Each number is 128 + 32 x the weight over the matrix's rms, rounded and kept within 0 to 255. Layers, rows and columns count from 0. Numbers have three digits each.

# layer 4 attention query, 128x128, rms 0.0854, rows 0-31, columns 64-127
125123145122125174083067144085134175166109141104162151079187181142112123086155178141088073164174102175085172093132131154147055111133112172096122086126155157167114150135182111135060192076123113
155165131090121131091099102119119096173116065162110138106162086148082112066129076153058133124152153137131105137129166132174129183144109128121166115158167154135127136102139169104130149139068150
126142150163096051152101150220168134159148133180058124161097076059165110122160088136082141099145152137170158122100143068094150148140126158089086178132141137108148146108089143069184089119178123
121142151107096161148122126136116106139113132144149176108147103055105116087141108137130173121148141133139109109087157108150129156134131121080099157085108140096109154123137102132093103110124158
165163108116161073129173135163127093105132078114080109156066103159133087174098066162134140054110126152114120157173116129121137150099127105182101158176150111100130102102120128118195091130139087
123132103153107088130182193171083095120161097097052112132078137152127146172109108087144154103097160147165175173161102120134145112098133078179099158097109097101179086113058103142188081124158167
146106079143170160130141103101091115136122118095138111160103125234120111138117179125187109171052039116100085139153138158151118139165119161160220099084125108182111089131148109093084132126108155
174080110130166183133085092080156174225118161155140167138193152122142155119142192142142131193177144136103113081086131109146122123172149111111125086128171153151125136140155149117126153136105121
188170161140083100130079152147150135128173156171119097157153136057142120151109097172103137085199209140200152156150146106128123162056159105145129176159107153107141163081079150173194114125122076
121116133160066053093138134144130069117109168185120117094131068087100136197158135184136102084183153160163138180187135193110138121132086098164036135158046178133138160102123098115184082076141095
069102086139131118069141128142102126098081153137136100134101124122138123171087151178160099126114128106096115148159131154111137136124132108168072152177081133129148116136170108154135111142178122
112076151104150131143144154109088147115111120114118089048113177234107164194104171072144149128113116149094152173125073214094109127157111175080124117157108088171106076151100110113061115133118207
129068073129130165114162131069115148139127203103123121088122119169134192167104190169139166169158127139096098110179133142180122094161077109103166089139142107169105049219145100180088137113125168
134170195102164090072129072178133154195135108125160131127120117130138158114118107114125170126171175122125117108069195045178108136182127098071156158072202140113157117134152187160186140140101131
101165188100210111122114103133143099200142086181177184142188101114114089104168131135099183125195157098103072073130166071113153129177134134115115157038133206086129177153165173143073129098090089
106160182137132123094126140102136118087127090087174123145131122078175110104139082159121129110114098091113164102121154144118130117111167155128123106122095123097132157057163133129157169175130089
101145120161000046048099146153186136108185168134080103156139071067129098097151102172103160107181196169163165183167206120194120139071112094130112141116079201104129169067163087112217094124131153
073055094121088177132153156097054171101078168123116142106104143149126166126119182065155083177090080180133146177155096122176151074132119083113195083130193054213137090104145081123112137156154204
104164087155127147126107133089203069136124171143171123145176097125138109122106132122145130160148115098117134101089096123124135167121068161136084110119105155095138136152134090161076168119087152
165107107186159100141165091168126128108154117155117078099130082182130162169051110105144064145153151130095110101097157127085126168135150134142078130189144104145189097117140147126110118107127075
134150125109143144146125085160087127095122062106135116060099131167116165143158137124146100096099122098121096112104123155097142129151174144141081082138156097168108106104115113107067163132171161
159145149100118125103130147127159185128159183095118119120073223153085133076057101121161155124182146136162117144110181104180116100131170103135208120112170082132135064150196106213142135107115126
151120091125061130143129131138180144101118149132110143152123095122141115097106093127140127124088147120189149148141085121168155178074144108150166165159078117134138114072119118082175088141104135
128164168124127128171078068160134111154143118107172119157122127131151144157119125093115155123146119106129130104129097076142176153132134113109135157090153159109166122168091187117110130110141098
139130145152086118111164151114183129091079141111155119111124144102152135120131093120135129135098129113140146182118113146150130142087153131097118168157109112089134160100116138103120077147114171
119100158094153108210076111128062123138068092148123124097152144156209140158155087088125059134089074106127117155136098168088139161134140139116133129143162095134160136120098187059087115108182118
120080115140168146108136171112073127138082185106144120115157149111136118107082161129137148161159093167120132131082130098147084094150127095135081146133119113101125140175129088169129130132127170
169086119146125122096156177100141171099124096102098094098096153143113169118129126156118072158159133176088178124110169145104072057132166102110103097142138081167125133080141081114147107146145161
159117182136200136140139126135095109156157072153150168126126143124147135136122142128123070112150118114094116101117139119083142089132159126144128111093181111131129120089122142140104187091119089
141080087134141119140146171120105167085126085113065083071107157122120151117113113161109064148148144181104133165127136184109094055133151122134135107122146067178085130082138083141164111132157135
164152112153098143141140071129189136099127141109121140148126147108116143111127092127173110117081176071183097118117117153142156165117157127122150139168114081116131084072115133105136093130118169
100146123154086120165121118084130131122115144084131179188118120097142129136141141103160172137112108093127127097147063090157162151126109148139199136140146133142135073111134149124179141133121132
# layer 4 attention key, 128x128, rms 0.085, rows 0-31, columns 64-127
096183098163117095132176157074090075112179095121092161033089097136064132146089169152137129081117157189139125155087170133130157071172070140116138121093166154177136148042117114111172110203112112
144103119124121136144139140156148171110104069119130137135129103138120112146174168106116125100108106122091131124107107107142115088212129137121116193159125096145126187103092120118139117125094141
143127157147132184040131093148144155153099172119168072143165148105150100128138125162125139145136102101170134106111148132118079153088171149132169146126086119102152129160149154107122144142181058
170159118130100129130141148103127097102134183128138112058161157086125167114099084214175136144121118119123096095165119182104122149055140125122142073150145168145215096089164155103055072142140127
102103134185136150141143119111107128133133146173145108103148120123154140120120108128150099115169138071125094142145166131115157147114084175171096158121071163154136095123143154131067160153135131
089109151121147139102094109161160157110101178085112092125168111101082144135069104128118128141102098084151101132095212148163149165087148112142176115096142130124137069109144146130123132107160152
159075162126050162089186083079122144148164136074104153178107108128119171125106201082112136137146135137152178117096086088230141119183108073113072168167146074110061100131100149135142204124139105
132172104141129121130135131080084110145115121172086143167069124157167155158093090113118185104099116151128124155157138097138158174156116119125066135106159176155124137115110116128143151179140135
142182141141147065161089150079119114088138171116141097114175163114210141084135070138164140170143076101083060137115134157090119119137158153144156115136132151107191153130144130149102105160102186
157153108135106129156117108124196137106186110112117143113180145145103118084085122113190132146088132147097088115142156159081177130124130088111140084159110133145103134093120142166158136181070147
138116129146121089129138114123133117124175151105098113095111077137119119097100119110183126147099144171163129124137153096174148101144110129111120143181128120139112096151114137124188184149109140
119094145061100142075147149146101099160070136116119173158047129167097138173139187111082147126124151125150166137127094110159101177175110075108091161105131142125101082160074086092155142127153117
126155146127112160113167131113106161156072103159112194164110135136094146152123169119057186171149081135135139117065175134146118145164105090113111111065166157157104111151161129108073158178130109
125129110162219105004060084133137134049159154056164138090115099147113139130160117162110127122169123091092104118155109128126112133054133173163143094092126115144181150114160133136114120106146108
166129106180177065094095139161182131093173151128120120099141116125171086096165091169159078084146163103121137107112133121107121096098137176120136135152120104103144164137107127140160166102160079
156127189131119109133082124136157120138174142136137150053179119094152096096141069097173109122143178083113129101092172137106112145172143071083157166140138108078102123161137123189154152131106168
166108133123135140162126133123180166096127129142123160100197089139119121026105166118139096145130165124110096161116176153143154159179158183072172146140146088113110120153097155102105121106063160
074110119086088164163160110126064165100067136130141182202075136161070123145129174144045116125150095158144195120141110128149118122113070129118079108086165108208137113154122151071111138164157121
143187155114160120146146164125131141165107143130103146124140086150127113132087175091130172161103117138089153139086179184128106116159117140080150100146161095138133139172116102103141142150108149
205090058098125157058112150093121116120170115146099156120111161120113147201154131128135141155146149120146107126128154136129105104190116115152114099132067158081135152195167136185163136167103150
135146120127064094157161132101126087096118089097120076193078128162149143162153148135144164134166128134147135138126120101139113150098087127195075150084127156097119105070143107151159167133175117
107181098103182109047101097116124137132147158122163120162106123179148143123152143173077153088124157097143128132115127082175077112146119129149143092155094130149174116087155139109137125121144134
161176120109155170171115143107093147114143111157109120170175118118149099149120135126102100149087098185131104139139174127124076129097166160088102093157136123148178159158104096078139066082095140
137135090098145120127056112123116115087206157127147154099168090124163103096128130064144098070106100146111120139187123161120141092154116107102171144186153167119165156153135128141154151124078149
126108093102145132178139125159102117090167154127080125146172141149106103132143113153114113133109151166125133138157120149113093185122199059066102126156103084126138158117124114117192066083162152
137131145139097125189144141150108129112112100128119136137115173133147109189108116105134130122113114149092134162161099155091139134080112060148113179128128167102089139093123102153200117155166100
088067182090124084133140096129127169151150182122163157078134154136075095095093115175142152148130100131115174093113096162154153131118141089126156108137145129129121087210144143162115118160164148
153113085122109112117164103151127104105092112085119102146088147130073135181122153202102189143182134099166133129138089147112146123071118129172064116112075119081124156078127126141112110102173113
109137128158100161102123110102134091131138126099134121120116165111145131147139103111166168130154144116125131112143125100158180123140102111162103161121088172072089089134170137173145142176166107
132079121117077100126139140133148122139094106119124099174070147133079139183123154188104165128192128104142148091134109095123118140077116126204053129071081126084124147105126120111063121169172108
116175120115163151153128133103093110088131111111099072100118114106189138125123120118128116141098149143145083139152167098140080084142154142119088122202092118148118144129125077144174097098124151
111158061127210152179111163138066098133125085126164132135138116100167136151082130039107089139098076146088096115131143113108063073175112129121178119167182140164195137154121124093158129105094170
# layer 4 attention value, 128x128, rms 0.0609, rows 0-17, columns 64-127
081197130106143077144189137137105103130170123147152120127058108086157168126109163111146187169156169127184057127142163182125077097122161146108106113140111161125195144080083162101177135179136093
132167158121144145187151108169144159128066122143160160138133125097155203097084156117196190124121096143174106080135166131157110195168178125117157097099092176111109114095103088194070169133096177
111114139089162123134113061106130135111173124140117196139189126153175099125107137111074064162115117160044151145101079161108147132133087149116138143128091113106160145160122091062102096138154116
125147156145163140100136129131122152117134143156156095106098086101115136150130144145146117106145096167102138086157146124145107126159158106161144115097094188156186167151115089165135118147050089
114100145059176058155112208081113081121111138107154138132121179127178124133152158148152132143127164136145103111142154111108169102129164186102083119168122074149203117111148096151087148162126054
085144082102187106084125126196094141130118125050152173120116134126100076094179107151116106086143161152088171167130115130133123136173181116154165106149120155145191112085113128141179111111101170
157161104122154164122195145047137108156185156152130084127134158135162155097092167203090195171071162113123113155129157098122173144159148191112114080170156130099164118126097159120142127183126079
119122058109116115134161073055143109148097148139079125093143143101133089082137120159105119162112129100163166130149165142138152083170080133112134099139110098108154139119131061103078113192101137
142156145198082155144140139095179104096085173087127072072130188126132154117097198139140153127093174099152131136158166088159175095132132153137132148181134139123143094112107156158166083130106116
136086121144120177115129129124128102143104160114130138092109140105117042103156183150141128117120117126114144136110134116156154169147105123095142111155131153101181084093090088132194083164138156
121114173164070094153126184139129116147137129168161069096137150135136140116109162098196203137114175099153075108109163120159185167118103158151124156085118150158135084107119131151110166092152159
125177168094161136125129170155132126127174163154114121123138139108140164155157130073096131136137105138161141150129097066100131134135117137111090103132140085115124176106112088114122102158081134
123111126137103153143113081172147138071079135132170170159169147119112157110128169090107057168138123143128169116099109148160134180093168124169132090131116138092111113135124136130078178057152114
133186060050175103121090070039104077135085102115123116120139080098102178062113184179071140174085127131145105131130134132147162096113129161109111105118137142125120152123147169128118117121095080
174182114127144100104131073171112143195174136154125133148103071126077244142143112091062159136107168113204160096115167124088190176124138107139118136103135091157122097055125112176095132139121131
115202105056155102136098088169131097123130121132156143133073155121161100148162090083134116105143106151057122118141047113128069077108099149163086134082159116104084129171119123054135148144115094
094182160121169150137156097088107137150184071155194100155113136146157119122141108126113093122117172129092122087164123084087135125105103106167042106088106121157143129107075121106086165117107089
128182081044138164179174131102142111143120120137124111141085124155153118098076096087129171124123065128152083116176118106089130091098120162141166125100152106110099121190139118101216141220130151
# layer 4 attention output (transposed), 128x128, rms 0.0552, rows 0-17, columns 64-127
163109118116129159087080167152182159165155067149105121148222136163110101129184135131126127120155134120086130073111130086145097179158146151165167113110136148088107150151124145120138112091102122
191102150097087135110106152084140060122161063119110083120059127144166169065158108100105125130171164165096092101118147103167060195105079139141136103111081135087135139179131110070157047165124051
119128106241123141112143148141110160133119172119124130109116118113077149154112096160110069127111146104138094143127183115114094067106182117122135087149141113155119114103148087156109131143141122
171124167134133120117142167089127085119154114110074123151138127161113162118155092125139113159122158130113093159133095143123133179119095126136105146112132147146112050150116114122083117172184144
134093089189166164124123133093112162167148111101144137096114085181104108140161097110120071127153067145114138140087158097151091184163123066120060171074120128090150140088117154117108106116141153
187114159154161148146123146075106089138148123166075106145157146210146177098162155129066131097166129088126134130179128176124162185111087177142075123140180132152097141139077117124109123128178101
107114124148101116105130137152060148104117075091145184130146100086119133121182108144138123099183144125132116163058211114083065115167121129147143187095070162122175150086135135125089156152127157
094151121173126134098098164183087150094034129139179081162097144132161127111117135090145145141140085127097149131091139116086103141086145134121071147056131124077128106115157150094098105088122137
084133153047143141069085105137124133131137114140117135153138095119150087126193100112164179127133135169116213148119112185152131142122073103106128150098142161070182108163126155085099153084118141
137159159161152149108055154157159154152178155193102134205161124130131163135180087128187144148145112146126121107167106170191105134085145115145109107131189149101124108161097158108091147098159128
121152096124110130122120076106181181136154110152147062172081059128153087156141078119148150127139147175123171101118120150172102130150108078060180148116136108085163158150145190089130092151124126
118113200179137178087094185120075137138125149111117135102149138153124119112125075177154134139152127099131165096094127112109169153125135120157082178104116192116122054195143105128123189157126152
149116124105123113135109129128134138133104133169104151093079148094168131101150092134156103104134173151115106145147166163132096114114115126129196135122073103134154191119140133107131087179136142
122079114163221164140124149183056111152086060125100112068139150131134084075184168092120145073148100124084122199101116148131080117093097158155052131137089113144112150101127108100068113064147095
116143135163066118123132132121115128108163107120115110094186150136144058109163128135152198116213134056159153138115087178083151155108189154120121130143133130117111090109162154099098135125135101
127136122151151153110155191164135137108075179122115127088139113151058139184090159153157063121109091099154130120150106156113170120142120091131111119152138151100064100184148128130139165088176107
076136081173135131110139128129103174119102103121106073081142124155109093164135137174145098132181147056104153180124181155044118135173186134074189194144098132107106095134150163196114105156090181
132112111120126114117101176144102122119124127105129147110157099119079175118134181120157091167099160150170144088112129068166167122126090126196100142154131134126114110157173148114189171088086098